Each number is 50 + 12 x the weight over its row's rms, rounded and kept within 0 to 99. Layers, rows and columns count from 0. The size before them is the row's rms in percent of the matrix's.

# down: layer 17 MLP down (transposed), 704x256, rms 0.192, rows 682-690, columns 0-255
# gate: layer 17 MLP gate, 704x256, rms 0.181, rows 683-691, columns 0-255
# up: layer 17 MLP up, 704x256, rms 0.195, rows 683-691, columns 0-255
down682 103:63 62 61 53 47 73 41 50 70 71 44 36 54 34 56 33 37 44 47 45 60 52 43 46 52 50 53 31 35 39 61 33 43 47 26 54 59 38 52 56 46 58 40 61 54 55 36 51 40 56 34 63 45 43 64 47 49 45 29 52 19 48 22 37 28 52 79 53 73 46 54 45 50 46 64 65 64 33 33 51 53 45 42 47 53 66 47 54 61 61 55 40 44 52 47 59 42 62 67 52 52 37 66 48 44 47 43 69 55 65 33 53 55 37 41 57 65 61 63 51 49 35 72 43 68 72 82 45 71 45 55 52 53 41 63 41 72 35 27 67 40 66 58 39 41 33 41 57 56 53 72 46 43 26 61 16 51 56 42 52 38 69 49 56 38 59 41 56 58 47 29 43 50 57 51 51 54 68 50 28 29 46 52 54 59 58 40 35 61 31 39 58 56 54 54 42 56 55 25 44 56 53 52 68 58 29 53 47 28 53 65 56 49 41 53 60 56 32 46 63 61 46 45 66 35 36 61 49 63 41 46 63 42 66 59 75 59 83 52 45 50 52 32 34 26 41 43 36 46 42 66 53 56 54 38 54
gate683 100:79 53 56 51 18 34 52 52 56 48 78 29 62 66 57 19 35 57 70 51 74 54 44 48 67 58 60 31 44 71 58 63 67 51 62 45 35 50 28 74 63 41 46 25 49 66 53 67 40 69 47 50 34 30 54 39 25 38 46 45 55 60 72 49 43 51 20 47 52 46 52 69 50 58 42 52 48 63 56 57 56 53 47 49 45 52 58 54 42 65 44 53 39 46 39 42 54 55 48 23 49 45 58 48 36 45 36 57 40 51 54 63 39 51 74 45 34 60 40 35 50 58 58 48 53 55 41 55 55 53 59 46 43 61 49 52 52 49 37 48 50 60 31 33 61 77 50 51 39 60 45 64 55 37 62 65 50 34 43 46 57 46 18 66 63 27 39 58 63 56 39 37 64 49 61 56 53 39 61 39 54 36 48 26 49 37 33 60 40 32 46 64 41 57 51 62 35 60 34 47 54 40 57 70 36 22 69 48 55 63 29 46 39 67 44 54 46 55 44 33 59 58 42 49 49 51 36 31 65 31 44 37 49 45 59 49 50 49 79 51 36 32 51 49 64 57 37 66 37 48 57 43 57 62 50 39
up683 099:54 48 37 48 39 22 44 53 71 22 49 54 43 34 53 49 48 30 67 60 41 37 37 43 50 25 36 61 38 44 51 55 37 57 50 49 64 55 58 63 34 44 59 58 58 44 48 35 52 66 60 80 62 44 48 53 58 54 55 56 87 33 55 36 49 58 58 46 52 54 45 41 39 49 45 71 44 65 32 74 48 60 36 58 64 35 64 64 33 38 62 56 56 37 64 26 43 45 55 53 49 47 43 40 54 43 60 43 65 38 62 42 55 46 45 38 52 43 48 39 50 30 20 69 55 43 68 39 55 40 81 65 55 49 60 76 52 66 40 39 64 58 80 49 43 54 55 56 38 56 46 76 57 51 43 47 55 53 30 31 59 21 64 58 37 49 58 52 56 59 36 41 79 45 37 70 55 48 42 47 38 71 40 72 42 51 44 51 61 28 54 55 34 47 55 48 47 25 55 58 71 73 59 52 47 53 55 45 49 39 57 39 52 54 30 46 44 56 35 60 58 50 31 71 35 58 37 54 41 59 49 39 60 54 38 55 49 52 40 35 55 51 32 48 51 51 38 28 72 53 54 63 62 63 51 59
down683 101:36 39 31 49 34 55 41 58 47 49 40 39 62 58 62 49 55 65 59 55 48 47 57 57 54 65 45 62 53 42 55 36 54 57 52 29 44 43 62 37 68 48 63 49 63 46 40 46 31 63 38 03 38 40 56 46 49 36 70 39 54 56 57 39 67 52 43 56 67 44 59 39 41 40 41 65 47 59 37 34 44 35 41 59 79 45 47 39 49 62 61 72 51 63 42 49 58 49 61 47 66 26 66 50 48 51 27 55 57 12 34 48 40 58 70 57 40 69 52 49 45 18 38 57 56 26 58 36 55 64 71 52 61 39 34 35 51 46 62 54 50 29 53 39 41 47 65 54 52 60 66 44 40 40 35 29 41 23 47 37 32 34 49 43 44 32 35 37 49 30 48 60 46 51 44 53 50 54 43 44 62 61 52 57 29 40 55 54 70 49 66 46 51 28 60 45 47 31 70 56 39 46 42 30 56 53 58 48 45 46 45 32 58 60 61 46 71 51 70 43 50 57 41 41 45 54 72 66 40 51 52 47 31 47 68 58 50 49 56 70 45 62 50 50 47 40 65 38 46 67 37 30 35 30 67 65
gate684 096:72 57 22 46 61 50 55 45 22 37 30 47 51 46 64 36 69 72 40 54 40 58 54 46 59 20 60 43 52 71 55 55 64 73 47 55 59 33 59 33 47 66 53 57 59 55 53 53 39 52 54 59 63 51 68 28 64 65 61 54 40 60 50 52 51 29 59 21 58 35 52 50 36 63 55 44 48 53 43 57 59 45 35 43 42 59 34 55 43 43 61 63 54 58 47 49 37 49 49 55 33 54 51 66 47 45 45 55 74 54 76 62 58 35 51 74 46 58 47 47 65 52 56 40 31 54 60 67 34 48 47 66 43 46 46 64 66 54 53 41 67 45 31 53 43 69 64 45 41 52 48 88 35 53 57 39 34 61 75 53 47 40 27 60 30 66 54 54 53 39 58 48 48 41 50 60 39 57 34 50 62 60 15 46 35 38 33 44 29 56 54 70 45 42 45 29 42 51 68 44 51 62 66 50 43 55 61 59 80 52 49 57 42 45 35 38 54 52 58 46 59 56 49 35 57 51 52 49 39 59 60 79 46 51 60 50 41 51 37 36 39 66 31 77 43 43 36 41 57 45 24 41 40 68 55 48
up684 091:46 81 30 57 36 55 60 49 46 38 43 35 49 46 58 55 68 58 56 50 51 56 41 57 54 37 60 45 64 36 46 61 58 48 33 22 48 56 64 58 41 60 60 79 81 39 70 68 50 37 51 37 52 46 54 42 62 38 54 59 49 55 37 60 52 67 47 60 41 52 53 60 47 32 43 57 33 66 45 67 48 31 34 36 67 43 56 36 47 40 55 42 49 64 52 55 48 60 60 64 70 52 57 59 67 42 47 44 46 34 45 51 57 30 26 40 48 28 43 70 55 50 72 45 45 44 52 42 51 48 43 34 39 40 46 49 42 52 56 40 44 55 42 25 46 28 30 43 42 34 31 66 51 56 47 69 52 42 42 38 54 45 72 73 51 43 76 64 75 65 47 51 50 32 45 49 40 38 42 54 58 53 60 18 38 54 45 52 71 50 65 50 50 51 37 39 59 58 55 67 54 44 34 48 44 29 49 43 65 30 49 60 51 41 31 45 42 52 41 43 60 61 39 68 59 60 39 43 52 44 41 74 25 55 43 40 32 61 61 54 46 69 38 60 25 38 51 14 52 50 41 63 41 53 64 75
down684 094:49 25 35 61 32 65 44 43 47 38 70 40 63 47 24 45 61 25 49 47 45 53 39 45 56 54 63 58 59 38 43 27 49 57 59 60 49 43 44 53 63 46 39 63 47 40 36 42 61 48 57 95 51 49 52 70 56 48 48 46 50 45 62 61 43 64 54 38 40 68 42 47 61 64 63 33 56 58 42 41 40 54 47 61 53 58 45 77 71 58 51 44 70 34 45 29 45 53 40 57 37 61 59 49 36 69 54 22 41 40 32 46 54 78 79 36 75 58 38 61 29 47 56 67 29 54 37 63 50 35 62 61 45 37 69 50 58 51 38 44 56 59 47 38 58 59 45 39 66 48 64 49 56 44 47 57 38 68 59 63 43 95 71 43 58 87 61 67 64 49 48 40 59 58 63 64 50 60 51 47 46 50 53 72 58 39 42 41 51 49 45 41 27 46 32 63 54 60 39 35 60 57 64 68 51 61 45 45 57 58 55 56 46 57 32 49 36 60 73 49 54 41 68 56 57 39 62 46 51 63 49 62 58 39 34 48 59 52 55 55 30 57 55 48 48 39 51 52 43 65 34 43 39 57 53 62
gate685 101:57 30 24 39 50 62 39 23 45 59 53 52 42 33 46 38 58 50 53 25 31 47 57 27 60 37 52 67 63 53 32 28 58 58 66 48 47 41 47 41 69 48 48 22 46 39 50 40 60 40 62 53 27 13 56 29 44 70 26 47 43 38 50 29 17 56 54 51 28 30 42 51 67 54 57 41 55 59 55 30 41 33 57 52 50 52 58 58 58 57 48 40 57 54 42 39 46 48 46 43 61 71 45 51 48 55 54 49 65 61 58 41 45 46 59 44 57 55 39 44 69 53 61 64 56 60 46 34 49 47 58 65 68 50 52 49 61 40 66 49 42 70 71 33 61 68 34 54 52 73 59 77 60 23 42 51 57 43 57 59 38 59 57 54 43 47 44 49 32 39 48 50 49 50 38 49 65 63 46 46 42 65 63 51 63 76 44 37 46 39 42 61 57 63 42 55 52 37 48 58 34 53 50 67 46 46 50 62 53 48 58 47 59 42 53 49 56 49 48 67 42 48 45 56 51 50 64 52 40 36 37 38 38 42 47 59 75 39 55 44 75 31 57 43 25 26 56 65 39 50 53 41 71 39 90 36
up685 100:52 55 37 47 48 73 67 57 79 59 42 54 55 56 49 53 38 64 29 48 55 39 58 46 53 51 62 47 56 49 37 44 59 41 59 33 48 20 45 61 69 46 72 49 19 43 37 54 45 29 60 75 31 40 58 36 52 60 46 37 74 28 60 42 56 46 50 61 63 46 55 57 48 37 41 46 44 44 44 24 53 44 48 74 27 72 64 37 55 40 56 67 58 44 58 26 46 54 25 51 45 40 57 41 48 48 50 47 46 62 67 31 52 30 41 69 64 37 69 36 37 70 56 57 64 56 39 48 53 54 43 48 55 56 65 51 46 49 51 60 51 44 67 70 54 48 59 45 52 32 64 32 44 44 48 57 76 60 58 46 63 60 71 49 39 69 51 68 43 38 43 67 69 54 48 66 72 49 69 58 40 22 62 37 42 63 60 49 67 60 55 45 62 50 51 45 53 53 55 69 64 59 53 42 50 43 45 55 21 35 37 59 43 48 59 51 38 55 43 44 47 43 60 52 71 34 47 56 40 51 59 63 30 26 67 37 60 42 54 36 51 50 55 45 15 38 45 45 52 56 60 60 70 57 55 56
down685 099:34 53 59 30 56 64 35 55 56 63 58 38 68 53 47 42 57 29 50 63 30 59 39 38 73 54 54 23 65 31 32 41 43 66 59 47 47 45 71 63 54 75 52 46 40 42 45 75 74 44 55 29 44 53 53 40 41 45 46 63 38 52 69 51 42 33 65 46 46 41 52 53 46 63 37 60 45 52 37 36 45 40 38 36 40 56 64 35 68 38 52 36 57 52 59 45 48 32 51 45 40 64 58 38 50 37 42 60 72 53 73 55 33 44 58 52 53 36 38 66 44 71 55 76 47 68 38 35 44 52 54 64 33 64 69 41 55 26 46 42 49 52 61 30 75 49 52 51 47 50 31 65 29 60 76 45 30 46 51 32 42 44 56 60 46 46 66 49 40 46 58 35 63 60 40 55 63 38 52 38 60 39 52 50 42 50 38 37 41 61 62 40 52 49 46 44 61 49 34 50 69 46 34 70 46 30 53 48 57 73 60 41 28 60 68 45 45 37 52 43 46 51 36 57 42 38 78 63 58 31 45 44 53 51 45 49 50 41 77 30 50 48 64 63 46 34 24 45 73 46 49 54 50 26 45 37
gate686 106:69 80 61 60 56 42 43 28 60 59 75 59 62 58 54 37 64 53 75 56 47 70 47 44 48 49 46 35 54 63 42 70 22 45 60 42 65 59 63 35 65 61 59 50 51 40 51 40 44 57 65 43 46 38 55 60 39 54 49 80 74 46 65 59 48 52 67 54 54 53 44 70 58 56 27 31 47 50 48 39 48 22 33 31 38 33 50 62 58 65 44 61 21 41 55 49 26 37 56 59 37 38 53 64 57 46 55 58 51 31 65 55 35 59 57 44 60 71 71 62 43 42 62 64 62 60 71 74 48 55 42 20 42 48 49 44 51 55 55 24 48 46 28 40 53 51 61 51 56 36 56 49 62 53 79 42 43 53 64 49 33 51 38 59 67 47 38 52 51 46 53 60 42 46 55 53 28 36 71 56 36 40 49 52 64 61 35 43 55 54 51 37 37 59 68 52 64 51 49 68 43 47 49 30 40 34 20 48 48 28 44 67 61 63 52 69 51 39 52 47 58 58 45 68 56 61 55 49 54 54 63 64 54 40 38 32 60 40 45 42 60 53 61 25 49 58 39 47 42 38 42 66 38 52 44 49
up686 098:47 59 44 57 63 59 44 39 59 52 63 43 67 41 52 44 68 41 46 49 57 53 41 42 49 53 58 57 49 28 54 42 52 44 32 31 40 47 61 51 63 73 64 46 38 33 40 64 42 51 53 35 75 65 50 44 55 47 39 60 40 51 61 37 51 49 69 71 73 33 85 48 27 48 52 66 64 43 46 48 60 68 62 48 52 58 62 34 55 49 53 41 69 51 41 47 26 42 54 31 50 42 51 41 37 36 41 34 59 44 59 52 58 48 55 39 51 33 67 30 66 63 72 40 51 57 47 50 59 64 71 37 24 49 49 67 65 60 52 57 73 33 66 37 66 34 37 65 62 32 47 62 56 55 40 81 38 32 47 46 50 60 47 31 58 39 55 44 48 50 44 50 42 64 47 43 51 40 33 47 59 59 50 57 49 69 58 48 49 40 61 58 63 42 43 44 51 76 61 58 56 49 51 54 59 69 59 63 52 70 48 55 76 62 44 56 51 66 40 27 64 49 55 27 55 50 43 66 34 33 54 53 64 71 40 42 44 31 55 45 32 64 55 26 58 26 69 40 32 53 79 33 59 58 54 37
down686 101:37 51 53 36 47 64 49 36 67 46 66 34 46 31 52 61 68 59 64 55 53 58 28 45 51 51 51 49 57 34 43 59 58 59 67 88 62 67 58 41 60 62 31 57 26 37 52 61 44 14 48 52 67 52 37 37 54 44 66 47 46 37 45 39 69 66 45 67 44 53 45 32 53 46 61 48 42 49 47 49 53 68 56 58 40 40 56 51 40 46 72 56 57 58 20 28 74 60 65 50 64 55 51 40 54 62 50 41 38 47 68 54 40 49 54 62 65 39 39 57 54 59 45 53 49 67 47 36 55 41 51 61 48 44 45 43 51 45 50 50 60 32 12 64 49 48 44 42 58 54 40 54 35 36 57 62 32 61 69 41 48 29 43 42 50 47 58 73 51 39 36 44 44 43 34 36 52 59 41 47 37 41 60 72 36 48 40 76 68 44 61 49 51 42 53 60 51 35 23 50 63 44 50 53 71 74 45 62 55 47 35 41 70 47 35 29 47 48 28 49 54 56 63 43 49 26 41 39 31 35 37 25 61 53 46 71 29 48 53 51 49 60 44 50 58 43 71 59 48 39 23 32 44 32 56 55
gate687 105:49 43 46 54 50 59 49 52 64 59 48 35 52 73 31 61 40 61 58 56 44 42 28 54 54 58 49 51 36 37 79 40 39 62 27 42 42 54 43 46 50 66 54 36 46 39 47 57 62 54 42 36 52 60 51 52 51 47 41 50 44 51 50 50 52 57 46 29 49 34 56 49 55 49 58 44 44 41 72 59 45 46 41 67 72 29 36 56 64 35 64 25 44 60 55 38 47 36 69 66 24 17 49 53 54 32 66 55 39 64 43 63 56 55 67 40 52 60 50 37 81 63 68 41 37 42 32 59 35 53 31 67 52 49 75 29 34 54 49 54 55 52 55 53 32 58 38 51 23 65 37 56 56 41 66 51 28 38 55 35 64 67 50 46 61 48 36 59 43 63 34 72 43 42 33 38 65 48 29 37 52 75 39 27 44 58 47 27 45 56 45 63 56 41 66 37 54 44 37 52 70 46 56 56 45 60 40 52 41 42 47 55 67 48 37 53 61 70 45 55 46 32 42 71 36 80 44 55 47 54 53 54 35 44 39 45 75 59 37 58 62 33 31 39 34 37 54 56 61 53 52 54 72 42 35 53
up687 100:49 63 40 58 50 51 59 45 38 48 76 69 68 54 36 74 53 55 55 48 51 54 44 56 24 36 48 53 69 34 45 48 50 43 61 46 71 37 47 60 56 54 58 46 39 50 31 64 52 45 53 41 69 39 38 37 46 67 40 63 40 29 42 47 54 35 42 50 28 38 52 58 50 59 58 27 56 66 49 59 48 54 62 51 32 58 46 43 52 46 30 58 51 41 62 52 54 58 42 73 32 33 56 44 29 57 46 41 71 38 40 46 49 62 56 55 47 57 35 60 49 76 37 43 66 59 66 52 55 43 38 56 48 53 33 41 46 46 55 45 36 47 55 47 47 37 63 64 45 56 48 54 64 69 61 47 66 49 36 59 58 55 48 39 57 46 69 46 46 38 52 75 66 52 51 31 33 38 41 50 47 65 21 68 84 45 55 58 57 63 54 21 39 52 45 55 55 67 60 48 63 63 44 35 50 64 36 51 34 68 58 70 70 65 38 41 52 30 53 46 24 55 52 05 75 50 61 50 49 56 28 35 60 38 57 62 60 62 33 60 47 63 57 50 54 33 69 47 51 50 76 50 70 59 45 53
down687 102:48 43 45 57 73 52 52 42 50 44 51 48 76 59 53 49 33 43 60 36 53 40 49 26 45 51 53 44 60 40 27 61 57 48 48 67 44 74 46 55 44 61 44 43 69 54 50 39 45 55 50 49 60 52 51 52 39 48 49 41 74 52 46 72 67 30 45 38 47 54 69 70 64 59 53 32 58 56 39 51 77 15 54 71 63 50 63 46 57 43 62 42 71 46 39 37 23 64 71 63 59 47 65 38 44 74 56 43 67 46 41 61 52 47 52 44 51 49 57 53 61 40 52 30 56 53 63 50 37 55 48 63 39 32 34 64 42 41 41 55 70 36 44 64 49 63 40 53 52 51 45 53 82 32 51 56 43 53 45 47 39 53 53 65 55 43 49 47 54 40 40 54 35 58 55 61 46 58 37 40 56 54 38 59 43 48 59 49 29 43 30 23 56 28 64 43 50 51 64 44 66 59 35 33 44 47 55 54 45 27 52 36 68 52 69 39 68 71 56 50 40 48 61 53 52 41 46 35 70 71 57 39 23 51 42 56 51 50 70 27 68 36 65 47 32 42 58 64 44 54 50 66 91 50 23 60
gate688 101:62 61 49 38 45 44 59 50 32 50 55 52 43 41 58 54 39 49 39 48 58 55 54 61 16 46 48 57 31 59 45 70 42 34 62 29 71 46 66 51 46 58 36 40 53 55 53 50 41 47 48 44 57 52 45 62 69 67 53 24 30 39 39 59 49 45 52 62 44 57 45 55 58 51 52 66 49 70 40 55 60 52 40 57 54 89 56 75 45 30 50 50 46 48 50 45 51 55 58 52 52 50 54 52 69 46 49 58 39 99 52 42 44 50 52 41 31 71 51 31 53 57 52 64 43 53 41 54 39 57 44 63 54 47 53 48 48 59 63 70 49 52 53 24 30 39 46 63 44 46 57 64 24 47 57 54 47 60 55 48 53 66 49 75 52 49 64 59 54 31 50 29 69 49 55 31 48 47 23 54 60 56 64 50 45 47 76 55 54 31 43 47 50 39 32 47 58 54 70 26 72 64 58 54 43 61 54 56 52 61 32 48 63 61 37 61 46 65 51 52 59 27 51 12 36 48 47 73 42 55 74 58 48 33 48 48 74 34 44 48 50 73 45 62 48 51 75 44 69 45 56 73 34 42 42 42
up688 100:46 23 54 38 42 42 49 38 36 31 32 35 74 56 45 59 47 58 47 76 32 32 49 56 82 37 49 63 48 49 65 45 35 69 55 55 62 40 41 34 67 51 43 58 61 64 64 35 32 58 42 44 46 42 42 70 49 57 45 51 59 55 32 56 36 53 60 47 51 62 53 55 60 20 35 59 33 45 43 44 59 55 34 46 43 50 61 68 32 35 45 51 64 46 45 62 47 39 40 48 49 30 65 39 44 67 57 41 55 44 53 49 50 29 29 42 59 26 42 52 35 31 57 54 42 60 68 42 65 48 41 57 57 66 46 63 47 61 66 57 61 56 66 67 72 45 53 65 35 50 49 41 35 41 65 47 55 51 67 41 56 35 52 42 39 59 38 52 46 59 49 63 60 61 63 43 60 44 39 62 52 37 65 71 67 79 43 63 51 33 72 57 37 68 47 36 58 58 42 49 60 31 63 65 67 47 59 39 43 37 65 32 37 43 41 65 59 44 36 32 45 49 30 66 56 40 52 35 37 44 67 19 41 53 64 16 56 54 44 53 70 59 48 56 30 60 44 32 48 45 43 47 64 54 38 54
down688 099:43 73 34 40 59 58 68 26 60 46 68 39 49 43 44 57 61 67 43 50 55 41 45 48 36 29 44 42 66 54 62 30 71 43 50 69 65 45 46 57 37 48 47 56 69 49 57 48 57 64 50 33 37 55 41 66 45 37 50 38 66 51 43 50 63 57 49 23 56 54 45 53 46 45 53 48 67 49 52 43 52 42 49 27 55 52 51 21 73 33 65 40 61 55 43 57 50 28 40 48 53 72 55 52 54 38 47 58 53 36 54 52 53 59 75 53 44 73 45 35 56 47 46 41 70 53 66 72 48 44 51 47 32 22 51 46 60 60 46 48 45 44 33 65 46 60 58 77 32 83 48 42 68 49 36 53 67 71 56 49 77 24 54 44 34 66 62 26 69 45 41 42 39 53 51 43 63 51 48 46 53 63 41 38 39 51 52 40 57 45 82 53 56 62 65 65 73 48 63 41 31 51 51 61 40 56 49 50 47 50 44 53 39 39 51 36 47 53 60 46 39 57 37 58 41 46 40 49 47 66 63 34 66 62 35 35 58 83 45 39 33 57 64 32 54 44 64 34 40 53 56 27 68 46 37 63
gate689 103:80 47 53 65 53 47 51 48 28 47 58 35 62 24 65 51 57 56 68 29 47 38 44 40 48 45 72 51 46 31 55 55 49 34 71 65 48 35 38 61 53 36 71 53 49 34 31 47 54 47 56 82 61 52 42 51 54 50 55 64 51 49 63 51 46 40 37 72 59 38 39 41 47 58 56 77 29 52 64 46 40 47 46 47 45 54 59 49 48 60 70 38 49 54 48 38 44 57 58 52 56 58 28 50 59 53 50 41 22 59 59 37 55 54 35 65 51 52 61 47 67 26 61 46 56 59 56 64 57 50 68 46 56 58 59 34 41 34 49 42 37 47 51 61 33 41 44 65 36 77 68 42 45 26 53 68 68 53 57 65 42 77 70 42 45 52 26 43 41 50 53 46 59 60 56 30 43 35 70 47 52 55 70 44 57 59 39 64 47 58 67 57 67 69 60 49 40 45 38 40 57 39 58 65 34 43 42 53 43 60 45 28 57 49 42 50 45 83 26 48 56 31 66 34 47 36 43 63 59 37 69 59 40 71 47 60 55 74 53 58 65 50 52 57 42 46 46 52 49 63 36 63 27 31 35 46
up689 099:40 31 45 34 51 48 46 32 42 46 40 58 53 70 61 40 59 39 42 59 38 41 32 59 74 68 44 51 47 81 64 48 54 69 53 60 62 43 48 48 47 63 39 54 60 51 41 48 39 32 62 40 73 38 91 54 55 43 40 50 45 59 53 54 40 46 62 29 36 48 52 51 40 58 61 22 54 50 32 46 30 39 53 57 44 46 39 51 61 38 60 61 56 50 67 70 48 70 53 47 45 55 56 77 46 49 57 46 41 55 45 39 57 68 57 55 26 40 42 67 51 63 57 39 45 34 53 42 57 62 58 44 41 72 42 45 53 42 44 71 50 28 56 34 26 46 59 60 47 43 57 30 54 27 38 52 48 31 65 48 30 67 28 33 40 36 59 38 62 36 55 53 65 57 46 74 67 54 37 49 59 57 47 57 49 75 49 41 53 41 37 52 45 61 45 56 61 55 58 64 62 48 56 23 41 45 45 23 54 44 59 45 52 58 66 41 35 26 64 80 43 47 39 45 60 29 43 40 12 34 33 39 65 54 44 34 40 43 71 49 44 42 42 53 49 52 53 37 53 47 59 46 34 55 56 56
down689 100:59 43 71 55 49 36 46 62 58 53 55 52 69 57 42 45 31 56 33 42 49 51 40 61 50 40 62 41 61 65 48 59 43 56 48 58 51 56 46 55 44 26 71 51 41 59 50 64 47 68 38 51 54 45 78 60 49 57 62 58 45 63 48 43 49 48 55 38 40 57 51 42 45 48 63 55 45 52 50 57 42 16 55 27 57 51 62 66 79 47 36 32 54 48 40 43 44 69 63 33 43 59 43 71 58 49 59 22 41 50 38 54 52 61 52 41 27 60 59 69 56 51 56 48 26 51 63 47 52 44 51 51 36 40 74 60 47 89 54 54 46 68 50 23 54 44 29 49 77 51 57 41 60 64 62 26 54 56 61 40 52 50 49 38 49 47 46 34 56 48 63 52 31 41 27 68 57 61 49 45 51 52 59 34 60 19 58 41 61 34 62 47 55 59 40 54 51 58 64 30 41 40 73 60 52 49 75 70 59 49 47 48 46 42 33 38 63 35 71 34 58 57 55 71 63 63 50 52 49 65 68 60 19 64 50 64 43 41 71 44 37 54 57 53 52 48 55 40 32 20 52 43 63 40 52 65
gate690 096:80 52 57 46 46 33 52 38 66 47 57 46 52 43 33 42 61 34 51 58 49 46 25 27 40 43 57 51 60 64 36 52 56 40 54 38 51 47 43 38 47 34 42 43 71 52 52 50 35 31 58 44 78 40 62 65 57 44 40 53 62 39 55 59 42 58 32 56 56 50 54 61 39 58 54 53 45 53 59 45 47 08 34 50 43 57 52 47 25 45 56 53 59 53 33 50 78 70 29 60 38 46 52 43 32 43 30 60 60 40 50 48 49 48 42 56 58 61 45 62 34 61 39 46 69 45 55 53 70 41 42 78 41 39 63 59 68 68 56 60 67 38 34 59 43 58 60 57 49 46 54 45 75 58 48 52 78 70 60 70 52 71 49 60 65 48 48 50 72 48 49 44 50 51 56 48 26 74 41 66 65 56 46 59 46 48 49 49 36 48 35 54 54 64 28 47 44 41 44 14 52 51 58 39 66 54 60 72 68 48 64 40 56 52 53 47 62 62 51 44 43 47 54 43 30 59 62 35 47 65 40 45 66 27 34 59 46 23 71 60 69 49 73 60 49 44 40 32 68 46 52 50 37 50 53 60
up690 099:58 54 73 46 38 23 48 52 60 63 35 50 52 48 52 21 52 46 39 49 56 55 50 56 49 31 65 39 57 33 48 46 47 62 46 61 28 54 57 77 77 50 52 49 28 54 60 58 52 62 59 45 60 62 41 42 44 50 45 68 26 53 52 58 54 48 57 43 57 58 44 38 33 33 54 43 35 60 46 61 54 29 48 61 50 69 52 53 56 63 37 43 43 46 30 41 56 62 53 55 55 66 51 54 63 51 55 67 47 50 27 44 56 50 46 24 62 67 66 28 35 38 50 61 49 51 35 54 42 47 52 64 53 48 42 48 63 67 36 57 64 25 37 56 56 28 62 56 47 62 45 36 34 52 73 60 49 50 48 68 49 58 35 55 26 39 31 49 31 44 22 60 47 56 55 25 58 44 69 52 38 46 35 35 49 48 25 43 68 46 32 57 46 46 43 67 43 55 45 57 62 54 57 56 38 60 56 51 53 27 40 47 56 19 45 53 51 51 64 41 39 61 58 51 42 29 44 28 31 51 61 45 71 61 45 57 43 32 69 40 62 37 60 78 52 54 41 54 75 32 69 49 70 46 62 22
down690 098:40 65 27 46 60 63 50 45 65 51 59 57 45 54 51 44 37 67 49 40 38 20 57 54 55 42 58 54 43 49 35 58 37 59 69 33 47 44 39 60 51 37 28 66 47 68 69 55 53 30 48 45 54 30 48 55 62 75 46 52 42 55 60 34 58 28 45 60 40 51 65 52 48 53 50 60 31 50 42 49 64 66 36 35 77 42 51 76 49 47 37 77 37 54 37 44 59 76 29 44 55 57 36 58 55 35 42 61 55 68 48 46 40 67 46 57 39 62 53 49 52 37 45 48 50 44 57 69 58 76 44 52 64 65 39 32 40 42 44 35 74 49 51 42 47 83 55 58 49 50 33 61 59 72 42 61 42 51 49 65 38 39 63 38 52 43 54 57 76 73 60 48 56 39 36 49 67 47 54 51 68 46 68 44 67 53 52 35 43 51 42 50 54 62 47 53 18 48 46 70 54 33 35 43 56 52 58 61 44 74 38 61 92 52 42 50 42 61 54 67 79 62 33 38 36 24 55 58 51 65 49 44 34 47 54 33 50 41 53 49 49 61 54 39 53 41 68 40 40 42 55 62 52 40 52 59
gate691 103:48 50 32 39 76 33 62 41 25 57 45 59 54 55 60 53 45 62 46 42 48 50 55 69 57 74 29 42 49 44 56 44 40 42 53 43 41 44 55 52 44 51 30 52 37 26 35 47 58 64 48 63 55 41 30 57 13 35 44 58 55 45 65 55 46 55 69 31 47 56 34 43 39 51 65 50 57 51 35 46 60 47 36 46 72 62 56 51 47 36 30 67 42 46 47 50 54 50 45 72 59 46 54 31 77 45 54 47 46 60 36 53 33 49 53 52 49 52 38 68 45 46 50 59 51 34 66 51 46 52 41 40 50 40 37 58 50 67 61 47 41 66 43 48 68 53 30 45 54 61 57 78 39 69 44 50 39 60 46 15 42 39 83 42 46 37 37 56 19 37 42 38 49 38 23 29 37 24 44 48 42 39 61 39 40 69 55 71 43 58 47 62 44 62 51 47 55 46 47 64 66 37 55 50 53 43 56 52 68 58 56 71 38 63 42 34 56 37 31 44 70 49 26 56 59 45 28 67 41 57 51 60 58 48 62 27 45 65 38 36 58 52 74 57 51 60 38 52 71 42 45 57 46 47 66 36
up691 100:55 27 56 61 35 36 36 68 44 58 45 50 42 41 56 47 50 59 19 62 40 43 46 41 44 56 67 57 56 46 41 61 56 55 35 43 51 38 48 53 46 42 63 31 37 45 44 68 52 35 50 58 33 58 44 50 65 54 69 37 35 53 52 65 52 41 33 41 57 50 40 20 76 54 55 48 43 24 22 45 66 46 49 58 35 40 30 50 49 54 32 46 46 36 57 42 51 43 47 59 47 68 42 34 58 50 28 33 50 61 68 23 65 44 83 69 44 68 59 53 48 49 34 34 49 39 45 53 60 52 32 41 55 41 51 65 58 53 27 39 41 27 47 50 57 54 69 55 59 44 49 52 54 46 55 42 55 37 56 46 66 61 58 41 33 36 57 50 48 17 54 26 45 49 47 22 50 46 52 44 42 60 46 47 53 52 70 44 53 46 33 46 60 55 42 44 63 56 71 56 58 50 45 42 87 48 37 54 55 67 52 44 60 66 53 55 55 37 41 49 62 56 79 56 30 79 40 49 49 39 44 45 57 56 42 54 45 37 52 37 61 51 79 71 38 45 83 53 45 32 59 64 39 66 51 56